config.yaml
n_layer: 10
d_model: 256
n_head: 4
n_kv_head: 4
head_dim: 64
d_mlp: 768
vocab_size: 2048
activation: "gelu"
norm: "layernorm"
norm_place: "pre"
norm_eps: 1e-06
positions: "learned"
qk_norm: false
attn_scale: 0.125
bias: "none"
tie_embeddings: true
parallel_block: false
init: "trunc"
init_std_qkv: 0.0385
init_std_o: 0.0385
init_std_up: 0.0385
init_std_down: 0.0222
optimizer: "ademamix"
lr: 0.00042
beta1: 0.9
weight_decay: 0.5
lr_head: 0.00372
warmup_steps: 267
schedule: "wsd"
decay_fraction: 0.715
decay_shape: "linear"
final_lr_fraction: 0.0
batch_tokens: 32768
seq_len: 128
doc_mask: true
train_tokens: 279200000
steps: 8521
dataset: "wikipedia_en"
Each number is 500 + 25 x the weight over its row's rms, rounded and kept within 0 to 999. Layers, rows and columns count from 0. Numbers have three digits each. The size before them is the row's rms in percent of the matrix's.

# up: layer 3 MLP up, 768x256, rms 0.0568, rows 383-482, columns 192-255
# down: layer 3 MLP down (transposed), 768x256, rms 0.05, rows 383-482, columns 192-255
up383 104:573531499464504511471485536490492515482559478511510512512494451499511525496564497454431494473514489507482504514513501502485549542498517465496503504492486497498517486531480507501541516472505478
down383 106:492558524476483541509503445482536475476435508483494440515528482442494501543466508482529508505504516541510453509508498507497475481455515477471517496487497446475476485507476493526491469493499463
up384 102:499503466491553495518485502486507505477519527527468486502517524520479472457497516461421519497509526475512504483505542564466477462494544507478509512492504474488535515508517505545500498538506539
down384 110:465537488480482523537513529494501464513474507473491483479535521558458505460534446487456531498476528423505463447505448494525480527467474474504515450533488506483485544501542486554480515531484489
up385 105:529501519512539514540466541481512525522487487487525457536507472503502543487517527431509502483493482485442501488552508536488507479502490466448518499459502473520510489471494478516515516479509512
down385 107:486500485491495490486484497486511514544484510482485474480540487448534533484497493521508465505513467538479483520512504544469494530448506483469523478490525508520474529503509481476484498497499514
up386 102:495525485476528499568501510499500512470491531512500493496505406479489493521503519523505518488527477486465513464553522499473528477505496474472522469485516488507516523504505476506546473497500539
down386 099:489496514480509493514464492486496500472479469504502478491510517484491484495492521513478513485438504492508524488483534471507409466515524503540514539473479581458482496526508546530521511504489457
up387 096:525538500479528474466469517479515505480492473480500497516501494464523521509508499464474503533449520537539494503538443500488553509499482521489468506525502501461513492500469524506562508497522521
down387 092:464466534489474518477499535490510505513495547474483496463522522502515485508492448498469505518488463473480483539477502500497447521484502493524462469515479494532480507485509474507471526517550536
up388 106:519520512495529494515540537500526532499538493529501503521492472474517485542468518456516537438494489557504509486515501483477487490549448501479527492463454525460499507503490509487526478524524514
down388 119:533525497536484528501489560520548533521511479477475529481452499520495482488527513458467498454523498517455522546531484563491481533522515544494481485526509462464501526509510490522502514512481506
up389 106:524526500482497511508496489482498516501517506562528491506487499491508524497427533494463520520496469494487473490545462509503513459459501521494518488495515504488477462504511512494476527552471544
down389 104:450488511534512464511493488510490532494508547505487490492495483521428534482495509458487528528491478488497505534495497484486516517503493471511521490500518525487471527477497531490473513516491539
up390 099:501507488488517531525511496437501494487507458515515476499504497470502466506518478530518512540509574508482491504512433499513503505496508507506496520483519531551470527552534507502510438455514544
down390 095:514435472523486471508528464535508435456510501471529490525522516510454540488512460475500469509478457492499484506492508514480526490507513471498464505475492514535504482483510500553457464542498490
up391 105:527559499515501488497481520512495512495500459541469507502530502477527518505457491501492508480487509493530462492545518512486489475465459508496478512493459479485494494482460514476470539545525492
down391 099:482539504514508501498485514464459514485494539498515485479513516488516513464467478489507541496491501522448506465490469476497480476503508513492501502500462456536474501459455528455482500516566501
up392 099:485489480512473468543503525502517538467496499494517528566513523492515531470542500490508498501466497482519458434522484507505484469539488488472479510433480525489500446495482502471499462543476513
down392 100:477517534465503500525496490546512530485533503525548465497502509534461489504526473501535523466529485508465534509494487498509467524468504458474519499476469500479431461574495418534453518496514509
up393 095:466520479476487495482512526506515527489500487493516554503505467487513507472517492488467489475493518494480438479517526507452490515520517440518516495476492517507436536531478488487552466505516491
down393 097:488506511593470501526432524514465490517510504481541479468463473520522460496532533466493514502452517466504502526512502522489513545475512494490482530480490504472525484518526490506493522503518453
up394 098:521509480492499500519508543486470513486538509517532517546529498481519523481507508494460516530525509457459402483485493490510501519481520475474518517515534501492515490509494532526460476511476501
down394 096:530459493552513512497519497536507531483482504477537507430484499506500478525485464541483488521485482482527513496523520475500525530489412522500525522478482466541509478536528494505501535520465491
up395 107:469499488480519505521457511488496514492528452481530468447508453498520488490489505538490492522512564449496472532500455517502472471495549521477489486474540503509513508501465536507494506483488498
down395 106:481484499512464448496495528495524475456490526486512497500503464523505509471469521564470456538496518516485502505493528515492538504531514502487460473504495491566497507471459503504538540486559479
up396 103:522492514526522523519480534482516521511503511518485470524468521503463470476480529480476476492478469552541497505510503521449528506535466487499461509453525566469492515531535515527511507543512520
down396 103:515453509508480487464514487481444452505561493518477486469491539515529514537477470493521470503484519492570504488508526507488513518518508493517499547541509497455499519513443484492557522505495511
up397 108:526526508499489497530517515478488525451493500508515532497544460459447474460485518464508536551536544489484457470491476529496545470462518462503575522486573518500469491514519457521475473490497513
down397 109:486485527509530473509479468537524555511491493479482527509481478531490499477495468504465470506458518533463499489543500472505507516474460504487471481508514527527450486467510489528497516578461505
up398 105:490523509499472526492518593497499505488537497511490522497490467472502508470489505514465475500487540525502508480495507504466502505463531468535492499499515520528478533515470543511483463550462513
down398 093:480488528478543514529512512493506400558508468523481492463521483493501530587476475479528463503504499521515526471451540477521514502537490461504477504481481503521490523512483486477501489498531459
up399 086:477482462513520517524476502495474497504505519479501538519524513493495466517543479478531487555528510504503499465511536490459539515510532485472516505467528568518490494485473532528534474478533492
down399 089:551500496538500485512542536483427472488509513513497509515504523486510507485472484488467508478480498544498514501508475486522477491523471518517512502541503470485496527494507471490451502553512546
up400 100:465556492464536459504512491480528510550489501545526520447504490501453486552541518483469531513532497504499515485493522490488502483548474487506524501466486560516482529495501462582497503514489516
down400 102:508495488476487482466501491524451496480489521533502536514527536477496500539475490485527475476481492484542463526491488508519497523467500468518531444550486464541468492468523488483476459455530510
up401 096:509530520494525524551484512493505497539469520503505506507506501499512491546489506505480478490512499466489484458493467520484503476507493490438527459476440516472513493563462472555521488499464528
down401 099:503510460498435485462545494515505494485512495466494515494490502485487476498452492508520517460491485521541503523523459457525504455488468517504538502498474524481510512494484502481499505489538503
up402 103:495507490472496539512476493496573523520491508542443529462490475496479496478497516509490496500484468502510508514537515469482500489498445556507503530460474477500478501522481527501486480527513512
down402 107:481476530498465489520478490468492521566493530467488511507555476463501528508490488500494553544523483484488485539522492493490528495497526508511522465485495512491511495490519503495463490524502579
up403 100:475514498456533520476453493473482529514507476509545481502504481504529450522492477524506516491522530472539494517505438497501504508518436512444471528513498553452490495505473531473473524572536551
down403 095:508509491485487545432543529457522521502446525492532472548461532488443489577463475510482495503501504527493436510502526522560503439473516483502480491557467465505516517477504511504517451490509508
up404 103:511543493492481477490510495470505509459517518469505447446523506529477497473452570475494463555514500468490459468485500530504476497463497475529496520473490507460493531494483502503496471483529519
down404 103:497487531543478465518442504484506531496517506498463517505498511508490525487520483522499496447492474487437522522487473539523489487506544507456497469523515489506506513478550488491501475523527471
up405 096:492535490521542537464450537473508513508455506472486470488511513498526566505496520486492498515486530478478479516506529500523521488540500499498433522471472479512525497526507479477495518520467495
down405 098:531502513517494547479518529442487499478517499470495455504497469497494522532485501469483547521520529484499485523479518520478516548517480503511546522515510492476484489487490479499500495477503503
up406 100:515510508487491514560437487502505503434559514491474467443528494547495518492517509473495504461469494503493494528512470538486493430508494495471450501481500528520461498468438524508515503513503511
down406 098:512510472464497532485520512486501503527565470524530451536519495516485498509504552485523508498536513525541471470472533505479508515528466493504512526503453517509515473518475476489491481491516467
up407 102:498483502540487497545507514502458534520492506493480492504521499470439501492501520507498484480487497465528505507505461513499537480500558508522540519491501491535519543511448535481534514506497470
down407 111:524558490536507494496466535466464519495480505495508542484464502489463495539495513489499450472491507515506513492478467547469493538484476509516524534503498493499476551517523516500520510503502542
up408 104:501515504466522484529488537496474510501541500510506451498484475458500500454505495473472485523480499496549476493515477500494519470501475538525521505496491520511489533538443512495463517522480530
down408 105:444517539533471503554506486496449514471503541492434497498512466539462514530502470516504503475495469531488517484535514488458527499479491547501520518480524504479479481500538531542503540463479476
up409 088:447515487526528490525468536492521512480493477534566514540532465447517497543488483440521523480504476509447490493495487487518499481493509524528473494503483521497513482491491491498535508487511506
down409 087:502493547477513514474524501518477523522488516497504486509487503517530492503506516542514500483455486513533485504502485496548467536498501498492488450477462475510470436523508526492487463495485516
up410 106:494543495512501499511498498469499503487509507483492498489506470494515530491493526489472539493507546525558456500500497497492525472509541537511544478479478484464522526520486504494498494540471529
down410 095:505522491491538486476483450513537361508466460451498520499515491495506493490501507487530489493462498492467496466488489497506453518493445539512526479483486481512525516500530520527492509535472523
up411 102:529518545511485493497486525477530500487471467481549521484502461499491480515491495493486506504531549481512442507511490540517527451478515522473484494460482544480485501511472513475524478525506491
down411 092:500434459511510452513537518514482405504501541514488468472480566447460510489535531497461484463504484514534500513461518512453519491504458468502516503502496489494471500484480486512491499513468517
up412 108:511557457469531537461516453491502521473557527535517470484479507454494523519504508482477505494453472516544514489515467490467549464502508504515488545507470532476483497514497506508498501478528518
down412 117:505505525501476466563516476511519550527446511471468493469450534516492478475508518546443451499480496536527507470504492473507542485491495532503517510471497485473490493448462523488481458491483504
up413 106:513534476481538486497486501522510520480515494479490500461497481457461500494487497465492504491485483508517502485489508509509495439497477530442506514493522543495519516508494515544532517528514548
down413 115:498524488492494517520547521529525458500487475527471508450440551507484495477460503516486509478518514477512461464504517469559475470510515562493512495474510512518533514510472520511490536510488525
up414 095:472524518485529514486506490478536511492497471533517478502463490502519496527498509515493499503491519454548472498550492525485495452484535512512517481469528518523523485491533522545486469501487520
down414 104:509534461525472460565510525541550502487521496487514502463466513500496504480497520469472480502499473516511514479529535521516473502499485481535531510503522522521481476520505463474486540489477514
up415 097:484510493489556482527469502489490503521485490515524496509502534467463457481524487505520519555545531505478496513523499530515505482494485491492505506470538479524502542505487511491476458495512547
down415 092:515502478559456494488474506526531405475516462505510550500504497511507503498492516503521501450491493507496498513474462556524521542529478501514510492501494502521508500491478478490526512491485466
up416 105:459503496502497546500478499449504549511484515499485491474502481536480502502493513447509502448444493496530505516517499507473494460483469512505533536484485495520477532487502532475488536499491512
down416 109:489511491510539498536507469538519526484479502523490515502490518520460483471481451497517476432514520500519491526511481522494487514493499513516501445490463472529414506473477506506536498495501502
up417 098:526507500491527488526499489494548507503529495488487509506482502515473442498415513505467494433519506468522478521500512552473512503551493482483501493518497480446479492512543499554444505544498488
down417 102:501514479448513469493524501494512519483497469454512458480504478479487486530539509510497494522465512481516538453494535508495489492500505493460523516525465477497513491462511467518545466457487464
up418 108:522477491505523534507490556463505515485525527538508493425479504513434512490510534501454487487429478504466516491497513485505515512512483522515502512501501493494478507509460481537500501538493536
down418 098:495527543478509497521502512492471346514532521486501491520501453493503493490497565551505546521468518500518507498489505461505486515502481526499509480530502575479526482491485479526496508556501528
up419 087:536514513510523478510496517489531496536505524448471509523511489477524444505485529433497506502513495498523457456530523512481458544501549519477481517501473511525520487531513486514467481545485531
down419 092:528532572497540497558522473527504521470492493499504512450432539510470507490448451543486512489486479478532481524502502491515474507504480509493509521443498434484477500499478459494508499484511483
up420 096:533516490493510541523530534473535500445540495501490497495484484513549450523477492452501506481509539476523468471525467534533499510499496491495542506481515511505481522542490535507527464496516503
down420 101:461539448479502512490523509510508412490472513518537504506500476515485483502501476464448483482540470488504496470491461474509506474529526524488489486459512509507459517528490546541520497535500526
up421 102:520517495489511535509506493486537487472517549516483476515472472483486484454517518458515522499442467479498487465543492472497461497517516489513552541458494497476499489481490480532492502497452512
down421 102:517546491490510489482512468474499504471502461498504547507495568522513520461458496470508512503481500510519449530504499500521493504542453495516472502477520492502477487503494525512484545492522474
up422 099:488508504483574567507509541468520504531489492561513535512485458544511484514491506525516513470480494473513523518497469498515532465539520524494509516461505543476465493525518480530490523481537522
down422 104:516504510514518444513481493531496520428470514512435523488531481542493490493494524466514443511481470523529495538501497473536485491527493491447518504486498506487486494538538486490514526471499486
up423 107:522501501512527477490528535499504506482471494503463475520513502493485496494458510485500497514537483455513487511538465500495454447518480536504549511491527541483477522532495496492481479476495492
down423 111:511530476475511510539481494502464517473499458492518475536477497517502503539495507489495536533507504494504491529523520471500517466484515517473501552452525503482513524479513520477514493517517515
up424 103:514519497498515502513497511494497520505522493548541504519568495522475490506470475484489472503513518514495490492541490543476486496460495499474526521508483486504514457505458539522523507513506503
down424 103:492492473518477499481489493460468496469486509465483487459468530482565520470516522519508499512452491503508471484479493477530516483533509458512522495497508500508507528482442485492484457497536510
up425 097:553475514475489490520492516512536498468517537520452498511539506500500496434504496502533496510498507467532454489511517550486551513489496475510474504489550508485496521541475509502511533481487463
down425 095:500500515495526456459534479518511518479532484531482499484478458474519530496545505554504498521487534473516546488492507515463487531485483510492472437526502521539517497486524505475503532487503529
up426 099:452482512517538491530485550491494523521479501505497520485527500507462468485512541469510482473540486502460487512515505518487539483482512458487496527475479565474519513496492515503489529513553504
down426 103:519513475474459517511511484494478540542511511506508475498475520501503524508514455456482529516506537442504513466508466450486466472522498471487524481511486500496499461510509545509496517516470536
up427 092:504500553472515504532453504501485498428520495480517492526496486518511533475502487502492501472447463529502501493485480479508525438497490528495491510489510496504498515518474532477512468505521546
down427 091:518467494495497516485498437511483450505505530514485495509519558482465509515546509480489481453537500505542500520465501487502469514532520496493509521530489475490488519478537509473503526520482460
up428 088:525528532493539505507487491483515504480504501505546525459472469492496518468458492481438468507478483520517466455500476459470479496495524537520558478499471502519500549488509485526514480499484484
down428 094:462520505472532482499537500506508526531503499476515472516513518472453525490522502513511521496502534533548482529489530498493451544518494490501485546495495496489482459462481471438476497521508501
up429 101:471524531515472516488508564518500522437486488512539486494508471531498493489479531499489484512532523513481494511533523537472481518513500516484479506502533509509468478529506485513470478554484487
down429 106:558480530540538508448505520494474486523502504505502533541506493478501508530521558484488490504513507492501472493503484487536511498492494487467492530495479497492537531489469516503515471510485484
up430 093:530529487486523471524497514530502520466528487513542466465504496480496469521508491478474511495544539538548502461480496548503495463489529503465458533499569539475522521517498532536485493495462500
down430 094:495472516519452486504501510481530500516493466492483512495477511441534500512468503577520538512506478491466492524493469512513499536477508473497508481480491511513567520476473468527485500544515468
up431 103:475521463509493539501469506481498507460475550511513472501523488474507501458495509526465475504508480460481472476489496566514488496481506505542502505500529491502504528492508483510559472510529549
down431 104:520496502547514451505488491534485404529453487492506514508504528495499487534465454511504497455510544493497548509454510509501481468518520526570518520558496467490513477505507509513479510549481522
up432 104:502540471545506463542508559460515521495507513498514482481489494548509498493471507456514495486496510513502498478522457558488472455496560533501509517469506487506512478475532542497471526525521512
down432 106:491489507490491506507507552507511487471497449496467497475530477468462516488529523488471560497471521493539449467487500521564510492488513498541510503503530514448530505480492478478484485474513449
up433 107:511520510508545460483508532497480531509483509507517504455535511435465514488492514459494487474508524533536493495514481486502480481473469458482533533455525546492509509540536521536496462502558515
down433 102:472551501490500515490484483519437547513486502488545487503518493508521487483496499498530514528521499510511491491519505526513558488496532497500478493542475526495499490492452505481478507492468521
up434 098:455486505488515540500464548477508529465507516485514515499472501509446499527474501478494516460534465482478501519547520526502492508533483475506474545481493532453455504525513503522489472524505532
down434 105:507535497530469500492526509484514482492464527472421510517539503491489514451500489480507524498486589528473517495517460473457505519509510498497507510446478505476472504501510509487507495514494518
up435 098:533493510503529499554456525505507512476462525490498491533531480539517501492449545468485537487493520473533525527525482481482507506496444478493501486469516502473527503494561533511509537475534493
down435 093:476542539487474486469469491488486507492512467505501470526505500478492528519478507509513451517504456527475451482512509453453496488492509487457466474448517481495505521578527460472556508521492521
up436 099:487494462447474523466514533467520488488482477510515477465517463491527458520553530519464501500508536486497498458503500507528494484536500498527497504470504451484518532490482512501524448493527530
down436 092:512529512491481476487501490493529342466488460491505518490497456541504529530502524519532471512525496500528511508449479485483542519483455526476491489497523458512505528486543506509509506452526529
up437 096:504497532471532463517497503516495524522529498518521469510554496461509488486499489472465487525526503513530492490467488449486489435497534509536498515455480510528493521514505490516511539483511504
down437 096:480491488495487519492530478472502472539499557507509456511487527491491523495501500516523503507506505534464492483519536464518505498476492506484474497510510465515476429518553539510510461467519483
up438 100:494504489517490499521495530508476575528512528499491522467492517485505511521448572497533480460530551485506537494523483528495504498514495486477518503484486513473496500531505461519527534513510532
down438 097:546502504474470501482433487534490508513488523476505508494489516495532467539544465524473509523519528528497494478475538464495486514534535486500518488480440521540486507509550520476523504463463479
up439 107:494507474516521490496533486502554509509531506485538519501500483467494488500522507466504482464493505544475500469526487529497508479500545470482512526524522504505458499488507481514496489521535512
down439 105:487539498493490517558490511508478496519487502485471500495496514486467481442509500523530464467525480538464514490493527510504493488475545538467491500536560461488483499495502489508542484502502509
up440 113:494518496438563542493486487464545486477493453511522449488481467504494472525508467531464503445487510517511481507466489498518476452461524508504531502470550467499453508504533476513524495533472529
down440 091:523463468499519530495498502501532254518518517498473520523496489495494503496523472525467542491478478504499509497451520508497476496524514510517506522517527510531482528516495496513512516535506500
up441 100:533527494470523482515525546498503504464472525477501511481549493468479495499488521519444493541513499504520470528541505494502495514510512506488516506502496518515484514481495466540556479530518480
down441 097:522486508527493457475466527472492504510500491465529479503467517462528504474525574498505484516487515543514473502492484505479502468499504503524485561515501489484492523509456506461507515531495487
up442 094:497553492494530525542508504497527513512494496494508486542451479478515479469475476458467482456541511522522519514539457494525449472501467511517519550523497504496514541527480534523480472521512549
down442 096:495442501496471498462520547518455469528512542501500493511515480528542513478541500454496528520452493490499480475458509494478504541534501517506517514517475510471496517486484494466498494445500507
up443 097:513509479497519530547440495479494511494504467478497507533497493479485460476528504474515517459498474530430470524540481532521483494499526476514542498485485517478503490514472467521519511529551510
down443 099:491499498493453443506523457513466442488482500501500515510493527527494526497484511527537483543487515496505557468513467514513475503477534494535506514471488478495474454477546487466537520535509519
up444 101:498533554485500485478446498494535503528503498520510511528516453514508520492556509508532494515506557502486433441522504534495547475512473450478510520476521488486488539496499487532512527551455518
down444 102:457512534555509515512473494504516523480482488503493513524440552527506489501525511502483482488533519515482469492487503479503490491495508484502505446503510485480486522458494558487496516488461534
up445 101:551509522488528529489500496429557514479501498538491519488503533490520482503534525482469513451528530493512525509540525508491501498515473513519496502454484524474489504508502502492452519538515571
down445 111:490521520493520475492433514535490479539490495505495532515533477510519480556474463525515480501550483490503490538549435503524490517540504480486490477509492444483538503538501477505454526496571504
up446 103:528529451507496534532488505468482506498496475526511507495509477523473542505516517464505521495490525538523494410539499534503533474508501521504474495513540536529488497488423507516524452498490508
down446 112:522521507502483513516526526511514500527450506487482513478511511506544505512430468505493446525534463466482521499512457533494445489520491476469552501507507549490532498485432473489526523484517549
up447 108:478504487514508483512493526472505515471463476471507526468518469508549430458520497498434501461516518479466450502535504499507525495544506514518487513472520522512508537517480506562475491475488519
down447 101:473501494509532509467518495476500483515518486468515508478516525476554500561498548495532476521497509513483501505503499444509486494512477517461459481495543559505500513460492506536488493496511499
up448 104:513482538497485541499491506445487512511484500503453496503519485507481518491503491478510484532535490474480492532572491496507496487476526470484560532481530545512466493504497507502527515511515506
down448 107:510554461532496538504487473461527475505519487487501474491472519490535512501489515492496480564553460478522580466478537480517486499475501488503545555495502534447508504519524494482507512482502512
up449 096:544502531491463487525504476512537502484542528452504483502478495508507487514455529469479517489491508500495548499497488482488487493453472510483507538493553470487474494523504493490534519514462518
down449 100:525513534513506452486487527538536498548530521532473494508478475482467543516520489516508487504508497476492510500474480501511487509526504485533483529488465479510520506517512440503445492511518468
up450 099:493494500462525477545483484484528493471511496462507498507498456491483507464485528502481534516537522503520444468508457485461475511539467486485514536480545516496503532499492524504550442461508493
down450 099:480512530493476536465542538512517556462541533509494490517510521506483499477516489504513460516493479502514525458495517497572474517534509504521535484534508513518519566514521517493480529493512441
up451 102:534493476486499510520489555507494506499458487492458536510521520479516474472510486494488459480485493501505483519541448554508523465480523473510540500479509531521480513508495539503484541493498450
down451 101:455516508501513498492482476457451514521502487487506530470489486515532512478466514479504486519468466478491474438534495540554500532488475505528514511500532509531483480468546466492488510538458528
up452 094:538512553497553462486520508459481494516537539531500549496534511515486526494450482492502487547489494488527519472510498522508510535512524499543486513501559500482447548510509479527516537513479488
down452 098:503516480516522513502504482515485528501457494501491482509492496468571486500508489456484598501548495490496469464521458503489534512469491466507509484509501486547506484506495534476492499543473517
up453 089:481510571507525520478469490512503527488483521469459517494532514472497467452484492507506462481507537496472486514515527507495490506499501494445502520483506537532506472504479530512497493520479525
down453 100:496521487503495443515531505495490566511502478540489491485469501497499470493500487459489478505465496491512524514530520499553490483490537592496495532504485479463502483532529528467503470513501488
up454 104:465509505475533542549474494502511491504528480481500549537495478486477442492505511470509486512440522479521488470553436494502495501516517463458503514474490511476517486529492457502520443512442496
down454 098:484529461501548480554489478515483465514468496483495485472451494484489518486462469480518518499521488469478495499540528499521534502523516508515477504496504519525507497474485526537493517476480477
up455 104:507511509514493485512505518461571537528503484505535509534490489499504513448495487483474526538516534517557463467517463559500549495494486487484468517486530485494466506508473456491513484479518510
down455 108:495484431507475477542516479537487500511513458524523518533502475505562480483535453516450491528491502480472532500446517558534501444484461518520508510539496497472512502473507493457478482476490534
up456 104:543515482468492519499497524461518497502493482475493507509472472500505511491503500512479555489531501512510508486530486510494538493471545540513477486493506570495506491474490512580520517517529509
down456 101:481522539513465490466500490510530464542505527514500486523561530458527488511524525525486479486473497533511538492511544492534499479498439488503480531491511496471505506493511494417481536497517508
up457 095:510502480498517503539465521485502496495509541473472489506504494503489473508475490487487508511506533509507454459508525506470551514540524482485476511502481488485497494477492493503525455531485479
down457 098:488577510460534500508541501503497471473461480487506485479453481529480519477526493518505519528517490547517495512559448485495522501519481506517476485485478501512517482528517514498485508438492483
up458 095:513505524456491524507498566492521487504518505472487496466515498453480480481519508463464553533513516509554466515511454540506510504492479471522479536450544471510462510501470543537496484502472492
down458 098:420539470454473512519460480516490451498477504510503513488500502531487472522483497506511504516517507467477534422496492469543528497481506565495509504470520507517509463479494472480478565500536480
up459 090:525494527519479472537462513492477485468543472473548524488516483487489520512515518511506521521528517488518488462512484516486529531491505492519501515470504472509484547494471523506504427506499485
down459 089:511504526505506505484520476484525508500488508492449477472479505478481496525483492527518493511479488462534480513506512501475518514555510451479521502515525510512480490504492491459506528481479471
up460 092:547549543460508492494517477493504506490523443500539500552542487524519508457487497480470495505474501535479507474540497488497481517503497504496497525504499522490482497511478483546484489513493528
down460 094:489476495498487492503537480493510523517498517480523492495542475518472470512539495491522514460500525532509469505454508478517524476509488479492479537515516516511541463459508491500530496538501442
up461 093:482494484479504539530461517497466512533494474493479517517503452470519475458516523476500511510524528532501493478512483505525488443471516448485492453454525476509530441525502508493485504440457546
down461 093:503497545477515496525535441498531495467498513499525544459532436546524544502452507525482485470454524468537489471460527464479490521522482475495502537518514537491533509511487490478530520462558497
up462 097:504528490556549469491480503500514497421494514475535504504537464533476509524493524494486484497486461479499499495481531571536491458463494523472468500510481484509487496490513542514505458486521489
down462 099:518444532472515461482507508451516531501451492506479472480470495504464505506534481482495486480455572492497494535518498532495496493503485484528510479546468512484489480473570543501518480513500513
up463 104:499535473492492486523498511497508530506457476481490502503522493520515490504457488492484492532491495537493481477474512510474502467479486412490524523489501527472488569528499511518480508514516494
down463 114:483512500467526512514493473523510511517531505458490483482529505491510516477496519462509497489485521488472498459507480494519477500490513499508504480527457472516479456492491515560456589530469476
up464 094:469503484482544498492485501498485521487488501487525423530531511487549506491473520517500508486501472547494498476530472503506509509475508508492471519523520515524484494514451480541499490494462491
down464 091:501484501496494458508510446519495539479493452488513504478523469519507504493549471516506513485521506472483497509483451486540467505491533485457523467494473456513502502558531464516553465511518538
up465 100:522522512504495517467533514497494499535513562478495481504526502457515487484494507439472517513479499494507521479556499516502501442489509482500482511467533501472517536500531469514490528473436479
down465 104:498491475495518509510473494493541514467489511515499531531550534485498491474479493534514509521518458502459554526485506503515536556459503504494492497519488515517465513526507510515479541494522523
up466 100:506485513444553508513526507518494524495461529531478476549539459516493500507477532457518470502509547481534519467489474522502465489467501484511495509500503518427519502506469470507524519491525507
down466 101:466491502499552483507511496512497542486502470492460478503514525518530517556490523513484533550493532491532483497477538518461479520516492516479497494499486506507494479450496530515517521511533507
up467 096:538493505476517484490504509485523497497551540515495496465538472490485472463520485484486525478533537506527479488542495494486497478489461524485545514510524532485500493515485559490490514514514517
down467 094:487535517518500457458506503505533480500505513483470539513498550497541551486456446500467492485500506492485525538507470538545476522477520481539480463495551521497504532476496516509497489506499509
up468 094:476534511447499511517513478493515494516465525525528464495473498500460526435491516512485471504520543505499499502470523551508485491486501500495496477478563526483489536500498495487517545507546509
down468 095:504569503517474464525489532501492409472538532486474526526475488471519520472494470491459521490497529535472469529491509511476457514462505547516484505491511491498475468492558517482507471538493483
up469 096:535518460486522484513514488476536509472545484492513480466488470496486513443493490480520542510490515513485521443493480515501482486527472486509487507523506508485513472489466482513542491506495530
down469 094:498543535518521511460465563524459510537525484486472542510522507498518508514544510495504493474513501505485498532473504509445531487509504482500486530492536459493500553489509502502483516479503499
up470 095:504511457456498490526539532483543496464472454507498463534492486514522482468435485491463494515456486502531488480503532512450509512496502493469494529468510486497503506557477504525445487474480487
down470 104:498550513526501509499494569488504575512522506496498528486487475497482523502496480491473494469514499502467524484521471517499467528504489505536535524549481483508499520516498501453535506483502442
up471 101:521495501478503462523547544464512500516522512486478517449483459493489491443476488471470471559509489513473493504542482503532524499525513537513512531513493482494450487494491528481525486543488514
down471 105:437494509473539489504489509504507465479498476540524542512547504538488459527491514553530520492538502518522482518491526474514536497476543478473485518484500492504534480490510500543482514516468455
up472 170:509492478529520518518454533513526478502537486539497478443487496493472479503515491524467515488477510533472503495461522518500553477483514463520507466456561501504484526501482489507535480539468527
down472 103:497468483522501490471486498529515220496488487509475506513501501493470487504488490536472506501504489527494511527408542487478516510503501465503487462504546517517487497486516499509489494533487509
up473 100:509492479493537501505504504466513578506488480493476503518497492480526475516506530483511511499524538510474560492495477536487474506502470444512484516470503512428491511480535531464502496525539544
down473 100:479549480513468491458513518511510512508494499505521502491512466483477460532468489468471538488526490525480437507530500524507457525511484469521524488473474463525460492546524485463518501459494505
up474 101:525493458518524521518472520481540510474512472507494478522512466479536490479468502477507509531465516503523515493488457525541530491501505522503486488471515529475498524485523578490502499495555500
down474 110:475533497466465489474481530479534486495468500515508477505484460513504512534504474493529475479496503474489484505528498489478485498458513517469486463517493509490496492510512441530554489511544534
up475 108:508522462499505524502481501489507528506467496492513510514478549511524530448497492499489489535521466514516514482530509486507504481552540493488515532490475532479454512489494490499501461529506501
down475 109:476466538491514485477464510491507441557515470478508504490502440488512471505522526517503513476498523540536507521484533486513506453509522489516491498456454506476515510496509485528485515510496496
up476 107:493528451514494514533488475456545522470510514501485447484524497516474516525467510497491540521468474497498474468492519535449524521502531486480505543448479538457504512502529450510556481482507492
down476 109:490486488498479499497519460543498423510477553498486518480524515527522552526528469522496501503507483507501489502519526490493462482472501499534472457501475510478509483504515512545440490482513522
up477 103:503523465474506545519448478489537496496498561518507471495497453507503502477490523482492486512496488479507496463512430504511506478521514512493542498488515499490507484521456509519466508522503540
down477 102:493493510496459483513478494555462507517542516488479533503436468501512473537533463502507506515537520510526535508499498490462479523522494508521483492498492473485518551482534448494493526504510518
up478 089:488471482506523519542494500513499546502533487463491491508525485503470488506493523507473519496470504475494487431493497518526523475515510496482506522497501528479528509480490527509523521485539500
down478 092:556468514533513476504510536510470493525457478496500489533483498502493503489522513509494478507486501498493514508463539459487526524483482500496482481516471472515517494460457485458470502516490527
up479 104:526486450468523488527503521528486547488535528465478498481537520469509500468507554496518510467541483511473513476512484487490494474529481473475484524471550527478505498539527510483512485493561488
down479 112:487548476483526501489526535529489481468517426450513496470504515522514511465504520522511495464525516493501481526527446484548522564474501496482516478526493496541550472525507495502525537479499473
up480 097:493488545546514556543483522494485514477487488484504494504514542480499469493500509510475503489503540507549481496483484561479505490473501500499507510523478506466467507485529529500490472535478516
down480 096:505508519530450502493518453518510469499470513502525486559541496490548532478506492468469542489473516500513450505531486495494494491505455530516533466476491480490519481475452486508515465483512493
up481 104:482542480498503491515504474449471498485440484536485494541524495485443504509491522475485510515525547530483466485487499558486456484486501480477469557472490539529521484522506495492530501497493508
down481 111:521529518493489581530518523488491548496502515541501504542503539475497526527451491430501485484485528472534515491507437523481494516477521496506503498491492525490478426491539532506511523518479534
up482 103:541537474508501506498508512497549484506475497492514530515484442496513531501526501488479483504416526506493464474553480509487493476502487475494486482502532497479521516529496493505525528550510507
down482 105:487422462449505493528537498528513481511452481504538515495500535509539529497503488468508527509574464521489483510533499502545463519495491512486477481521497476501492491530493471530495498504514481